Weights of a small GPT-style language model, trained from scratch on English Wikipedia.
Training: a variant of SOAP for these matrices, 113M tokens.
Each number is 128 + 24 x the weight over its row's rms, rounded and kept within 0 to 255. Layers, rows and columns count from 0. Numbers have three digits each. The size before them is the row's rms in percent of the matrix's.

# layer 8 attention query, 64x64, rms 0.236, rows 20-37, columns 0-63
076:134139134154075140139131122058099119115141141143156114109115157134145158144125137113138146133125121155132137122121178142168091164135161131065127110168136094111167160127138148121093136152134145
084:147108114134083153152136121106128129125132144127162083109119085118131132097156125156169167101080110104124128133125153127113107176086135140138113145124154109155132087156102123123079082122116151
089:132162140108100097122119137155141111115128101161123114177121115140138126136161137110117131072104118117146125132154110128154136137161194134113136155110097157122125140056142128126082088107112152
106:108108124097120098132124115141147109122124104127174111135101101117087077147111127102128099166157126126156097142096149133125134121114062158170139138158132149101103139161146146141126166119146083
098:140137136091115089149104128123115116086125117144161160093078137126114127155119096136128116115121167165121146159125160158110121118111095105113146159114154142111103062140149179140108121099113144
116:146124140089110136114117139120137152121141119082167076139129123133111133171114164178107087091120146096126114139153119153141092166107116097150121126156115157109169136109131112086148131107159151
105:165159146147137147130157143161147143140132116183131117102102094137174105129158123114155080154154110113108129091122130143157143152101150142108108135182158132154129140149136175160105159139118134
123:159134152159145129117112166095129139161114137104110149118143143115106133126087129132120120142150103103162142110145134112162078147096124061122142133099117135144116116139149108092109159051140130
103:142092135133145107134124137082136099140103142163165134122108092128105153131155118078146134110136106121101090125106158164176091137125124139183184133109108126141154136140135111097089112120137107
120:132182140152128102107106098114102113068115114148135144121102128141132154129146120154145139125153137180117108125107158113119154135143157110096146108126184122131127089113176187131106121130098146
128:101102148163156157100115155120107154161100126121135155129095172112100152101086134157103127155118118128154120132147149075126128110140076091153134116120120135145150167129132123147147161074128123
108:128136109109133161136130138066068091131128132114110138109121168135101125115080138119106165161127155175142139134116132144145143152123128137144138137105076109090138096122108102102159143150168114
078:114122105150135126138173120098112100136121201126141141114130160145145150120147091137116107085078135078095120125090145134137144147119150176156138113117150135102145145145143119117118137184138144
071:149153146104151134107135130134147146113134085120104115120115129138135104142099192129135091148152125169171102099130099131112133123161117133120180183146104154152130104115102145133164169112163138
076:127083112154146124118108104104123148134101115169091112137119120138099144096128089132112112145107155169112137108116113136125169079176154126119127105107142080136101113164132137129157114173082116
067:128123125143147087147121126121131113065137142141116103144134138094109141145113086087149097130153146108153100162140177110118144149098106121122192120126149106154110143138166115118102163091144105
068:125154124141114180116131086106116101120118100142118127185164114131174104090131125136130130147084128138141149158133121082139142115135167117132113174139173127160107105124128149150121141174096147
083:126144129140131090162114126156086122139120125143111157152134132121130094142149112097136120160149091176127132146109123107101145098123112149119107148139157190148082131080152123117172140081105103
# layer 8 attention key, 64x64, rms 0.238, rows 20-37, columns 0-63
097:130118184133176086124112137190132135160132148106119155164143142123146129158173158121154139140130143121132126157143115086113124092081114086110157149136137159139126123133150127122154095092119130
097:132126136158188142090130147139111141152113096116111148124115164096174136135109153137097162142121124097136115165115095138139136108153148100132148107142168121108119120142119102120214157115127123
081:177127115091120137181114136094114118107131091145094129130163134098154167139143136119153146088143120135114139123113088124152140137128127106188136140105140149165111117153108090119175105095100131
089:120122147138145100167119091110148112100154120141088135146132121142132111131113159123141138150124112170163148132112102163180103139117149108122137092101088114113110067122149150086161174146137106
105:142106146138121129116154098130109109154134139133134108055164111082129147131143146135128111149137148098109077152126133121099134088150077081159111114115167107127147149143133081103136132100124115
081:147134182120143098115127102137143135153110119090124155177176109105168129175105134121167138160124137095147120108148117132130134142151139145102133130148082107163092157139138081159127108113123109
113:117159155131134078170128115145148140096122100133145147138156144103083145173117127121137088069136158117131142147137155126089085135107121111127113114113104144146083109112106088165134108124133099
116:150101061067140115135162119141111133096130153141146155086122121146137107142108113141107087155112141131145144132176140157151109160085124142129102096136130142136142146133120139089077136115136151
139:131144138174138147116117154099150109133103163140125115109117153151130149129135123165099189107096142111098110109122160112076122113169118107109147173088136112128163153101096172132119120135141151
139:102133092152104195121137098108121119142091089140127118077079147163144128136116123142120138143151149165112103139087131136118121126181122165147102084143096120106139142124098133146121122150125133
126:119121125123108136140101235078154125143140125151123138123088115090115153148116144114116103106125125133141132117104126115116103154155115128155119148089098105127081092127087133142133145128133128
121:132111122119124115115136138097109153118116056148141142109153124102108135182114153127147169122135142133107122148126126117123140140178121072136109095102137099179103136116077123160136099115120092
082:110141141123121092102077124170110134152124138118126134141135094134136158084103122145113090137143138119116146128107098110112099128108080120094110115090138117144147079180150157146122071104125100
075:116159136181117145154159152140113123093154135131111168152102089138129147108102152078135121140117107150093121124136167142149097129111085176146124111123108153130133137101113165107111167092112103
071:084155124119123122118118119130138132124061171097155105112093106144111114135160099109145098153158128121138171128134101153135163140121139109125143110146128147103131137163137098136154068145174095
097:132129101111134138154137115121104155166113068103109167101126095128159119143144131134167157130108121159123145128114114144147122122094098127146124102113064151126140116149078088119121158076136151
072:103071079114106134127170135118122158148147123153125103162150132150127145123163167120110128132116089125162095172142138140119157157171091139131132144126105099154122074158116120121115117145109151
080:145118150123126128105117131155156135121107109170181113145117127118127135164092132147168067131106122124093139097124109141183073099151130122144139137120133145149113122123132081092158116131148085
# layer 8 attention value, 64x64, rms 0.292, rows 0-31, columns 0-63
098:145175129093155114138097145118139127150110164149119163112182142114133104148115148171123125173102148139140128098130091109175106151102182123098101112114133099149150108130121143154133123095139111
108:080127169129142118126173158154062115123109138148101151141163127118135133083129139121145154080150081127125115159120121093133098121148106109103157104093120146148139119137133144107169108112113110
116:103151116131175121083100139147108137102088115120100150124150133121138162132118157112129167077162108126129097134118126121177089092138127154134160094094113113122124150113135134143165116086094152
109:137119130161076131161122125123147117109110122133144120132149130092092127159125098139200125137119114144150116135130142130088129138088146158134122118164199066122130152123109109121091133153123114
115:104105149183156102104154157142089124127128114136127205118126153131143146106147120121081142143135140099126110126134111112152124106104108124134145148135134154143150139182137123125119067092096111
101:103100134120129139123151153147163137166135124136145137123132144095107090117098157120137166141114073109101169154153147088153139109136099121086113120103140107143091101144118073165123090145116135
097:133176145137129179105174142133149133127111135125148120100097083168107132094153136137192081139139105132153117132145158130158175123105108127135128144113120153103114150091130126150147127147166125
097:132101104110124134117110152127173121106141120130138082115139141110153118140126169155131128096112145176137075166099142128073182153137155097113124124157111110088160118145126133129138120174142142
108:065139127136118159179107131120100122141122132153130135179125126139152090173123119146129134148159180133097096158097103097119140107107162131133093111132113089144112145109107095143103142110116114
118:161163082098135130111104133138126159166131148160146132101158120083134118111110134125111123106095166133095167126097111162133153111087105102139134130136127104163163108172134133141146140143184127
091:125128099164113176102151122151163128146122163112147120103141168129141112167141138108157162119106159102150083122118132111117130128138174161137062121152121142166132139152151158147145126086128126
102:144146082149115128143151110106084129137148130113113094101106127163122113152131081167143087106099086143153088113161124164122121148136119166106104110156151088128133103100116145095111141163136132
101:146103111128115131131050127147126118168132139110126154144138142115116109119102093093121097123147157114135099125141119123152130140094159098159105076098158106147139153136091142135129181141096092
104:147093097128118175091127138082104102120142115128122122117157084084119112167136086126146135139090142144099131120141137081112132132167075118095097145122092127119103122138109144145092127102118117
107:137126104130153128098105120153126146119128151172136153127108086117073097142174126108126063143116110123136104139134151168135123141123087175117111125130138144157119129132129178153130190111119122
102:114143119170132130141093110145117082134126097120113144152115130142106166148131170157140094124173158117151128128139105123076124115126185091125136144115113129137144113130171125114055115150151136
098:119153115125165114145081111127118151139126129161143119121098110137091104093102149127118164108126088131149083108152120149095101096143161115158133136128109096182125100107071124104136146103150142
093:096119148146135099139154152083160110118122158095152155116143171125133137146055071128141105132138112113124155165128116107108141135130093106112089102075143131106117125102129142136119125128109156
108:145163129114112127150117110133117083121126119109119127100142149126128069129163183141150123126113146127136198123147152120125150132140095187164089142137123117138137138118121119147100167162129172
093:135139130090138118172143175114125150093124136084111104153094106137138179149118151127115171124121103146146136118105121121161146156179146147141142091112170119115147090166161113138109138155131145
104:120100146095115174150120110119088130118124137126122125144125140088129163113178135113157104112121094105096124152142109114127100160167110120150153136123124096134148149129085054155128144115117175
108:138119137166102095121104117077152136124126144115123095144145142153119121126113103147122151154119153129175165112153160130129102159097107172136090124151077176160165119156137094116135108137143149
129:154135086123101133187087097151155140120125096153131089114139114130107116134146115122104119086083184130120111154115140139112103130161137170150116133131134092160126105147078118113101146115128145
101:116142089113133148159166128129136133155153172177135158123105121112152117120098075123164121142095154129161118101109146129154100148099138139136102186092134152113143118128088153126099123157150135
113:160107103087090132152108114111141113112127157170129114117077124147108093133100151148122114113122099131139096125109134128087120174119137124130140131140109132101112136164099182156072114163163137
106:103106096141131141129127133132116132150169139114123133112136091092156133092164116099155172149110103153126182126118159109123135119131131109120146068164107163141113158124160168137096117102086142
100:136095155136137107116123111100148168124156128117071138130148135131175136091115134119092132102119109162113168161096130115125167099127149151177122088115098107129095138139136132108099099080113127
126:108111131156173104140139124148117163186102117099094144127147146139131125152112147133105146158130095127110101128123134112129139056127121098157174133082117136126116143159163124136151109100103089
123:163152124157096150138123112084124108123130151120168093121124139161098114165135162114159096112124157169119089145153129169130083145108128139123155155164171147159141157094133131115134122139156146
124:167125117096089143128115163122114115109139090149147106159105100181104129097117151176120125117086109158145127127103149149132104180134143134139107186158117133109161115113111110138098120128117155
097:137170098139110105143162086145141125124103111108140112139096132079135095095162087126080116116130142156162083141108149119145117138134129132114115113105075121153151134117085118142097114151108091
116:124107159114095132140093113098144126102149112112153094099140136141093159178175134167155144108110142125116114177104172131122113142118164126136130139153140112151173116123145131100112182141155143
# layer 8 attention output (transposed), 64x64, rms 0.291, rows 0-31, columns 0-63
099:112117131096159109167111125119151143158120134136108153128179184115097109145114146158132130131103149119151097095138118132149139115111173137063112133124119147128155085157141151176119152093122129
105:080115154144180138114141143144092129104155115143123146129151114132109168078148126110130167094127102077129131148098140094152137103127139113109136161057116137150129138116143134121151105135146098
117:124112118126154137119123159165107140098086096149103145113183158097108171118109139136142150125144089106127114125123085146133116091123123099132166100093116152144091122125142142193139120094131130
103:111121114161085121141138158119123106133127165107171121126138135104128119146130081120174143096112137180111112123123134106103138171083153151160110125138157080093084121153132093127118156147121144
093:120130158162139125088140125130103101085119157152102180100172144120132126122131126127091095131139101131134091162147100111129126078116086115161136153112127136147126097164147094124126110084153102
086:101165133096125129142126124111128106131146101130143183126123119133142122152128135105138162150098109125132149173138157163143117085111111109064099113112155103144132104188127116135145120151083170
092:105163116112120155107213115145140115099110135139149109114100112146107125115127169144162103145131135151178132140156146152154115122102110116127098149135124111105114159084099109153152083132125146
091:138132105090142154101101172123147109118131114105169094142145102148155112168160125157130141102107162154114112136111146107158133158165160114174138116143087093127122169135112145153102122136170123
100:108118111161127146190074118140128104136100105144105140159105143129130113166128119149163132137138192122120089148094113062125122106109134088142118115145149104147137134118107108117116132092115134
103:133179091096124143145145156124124165137147149108132158138153147095150090111122115153073136120099157128132129116135104144132179093138100102133133159125082125136135097175158136130128142111158164
090:169115102155102146113152137127145101174092150112119134115167162121132138152073097145147170102122147143124110138147170157117123133157168121120084137125131122161112137140149133112101092079141127
091:116081099136136133128140116102094146149166123156139082074104132142132122142156107109138091141095110121117089110163142148099117167145130160144107157162149124134134119072118131116106153150148162
097:104116109136136137135103105133129124162121144075125171137146181138121097094119125109098133157158150133124087138142088157165146154094148127113121095136175105149108136167089146131101157110110122
095:122094111155148112099139123078130176122152084141114127116092121086158115168113124133129136127125143130116153133109137092139096167137069126123074111130092103131110133151105131147134102089116103
097:158162099151119122095133129166113166155108162168170129151114136129120084118180130122136082127116086112180101143149142143118112148104112134137094130119121101165128143152136163137141158115148134
095:124138124145115126122127117143107117117136125132135127126118107123097166136109188162112102143171147144110127113110114119081146129108190086124101135142140126136153092108151115118060123155112066
098:150153117117144141152092130126127155139125136140140112116103071147083115124140130146129151107118102128151118091169094136092123109126129128165139144099156125204098076121076120108140117124129132
080:102101127141200095132144129097123106098117116063139154159145151077135134164153121108160130166163111112132170111125136133089122123123100131129109124091135115127120155107114157118125133107150143
104:115156113125076125130134138119160112142100089138144136099141091142132079086168144128175116154102151160139165139173165121103122171151124138130120114146138113130144097132143128150077141121122157
091:128140155117143149153130131151115124086104134102069096136104127147148157151143169144110143154118109126159127117108154118098139167154159138113142126104171156091099148186173124136148121141141153
101:121135108147105126125115129114122159104108126160129166165149131107117169110159144113113145131130132116110144091161128078126110169170145110135149117116152080124136182127098061133126142120101161
093:145127129150111098139113117120145132153138147090130146139153150166105153119114118131123121136097166148144167146170173153100138172123095136147110114181081164156144087102141127145164123112126155
124:148132131129083126187105114128132146120104105156159105120114107114115128132111078121078098096079149152118106118115146126097114166161134151162124116135140127128130108138092124118091151132182160
092:130122083134099174172163119141137134159161141148133142151106094117145108161128109099158104143098142144139138094150142157157109158106145124119133187091138145111132123127092126128121127080173121
103:156104081090118126140127119108189115158141144189165124125081127140135111109128150168137138095143113133132091141096160131113145183137142123148149139141135104100102125145118165131109107147119138
102:091095119182100169091112119115153146111149171122090097095152097104147138117089128106136137132120127142147153122085113119135116111120104098094120098093099154126116167169135142126118118124098118
089:120071158137133108123094100160172162081155118129087112119126139125131119147110162099117128112121093153100155155097140121135193086126119122147135087127094125138126131124112121129107117087142138
114:107164136115151094119144127143117163144122140110096132110142144176136130139109146099109156164147134125106098129118166135113123048098120086139161115072133123133104129129155106136121124115131076
115:163128127127086125130129138095119094126131126137186145113110172138094127136108132112164115103118141144081097086156138119111116174125108142152129181144114157152116163120134107103124150159170152
111:138132132106101133135136148136118149140136095151140100161123133162116123117115144168125154105093109161111102121124150134120088205132120142133123162155122141103193114123112112109091088127105174
100:146118087163114131163166108084125106144115077127119124125116116149118121112131086130103099099120127160173083148091133144156137141132138133110145112113108108161139127126097111194110163152137143
100:127097156130081156153086119104116120103086118112203111137137132151141169156145127143137142157116128142156136129116158123081146154140142160174120163147099116138142130161126126103113144140100131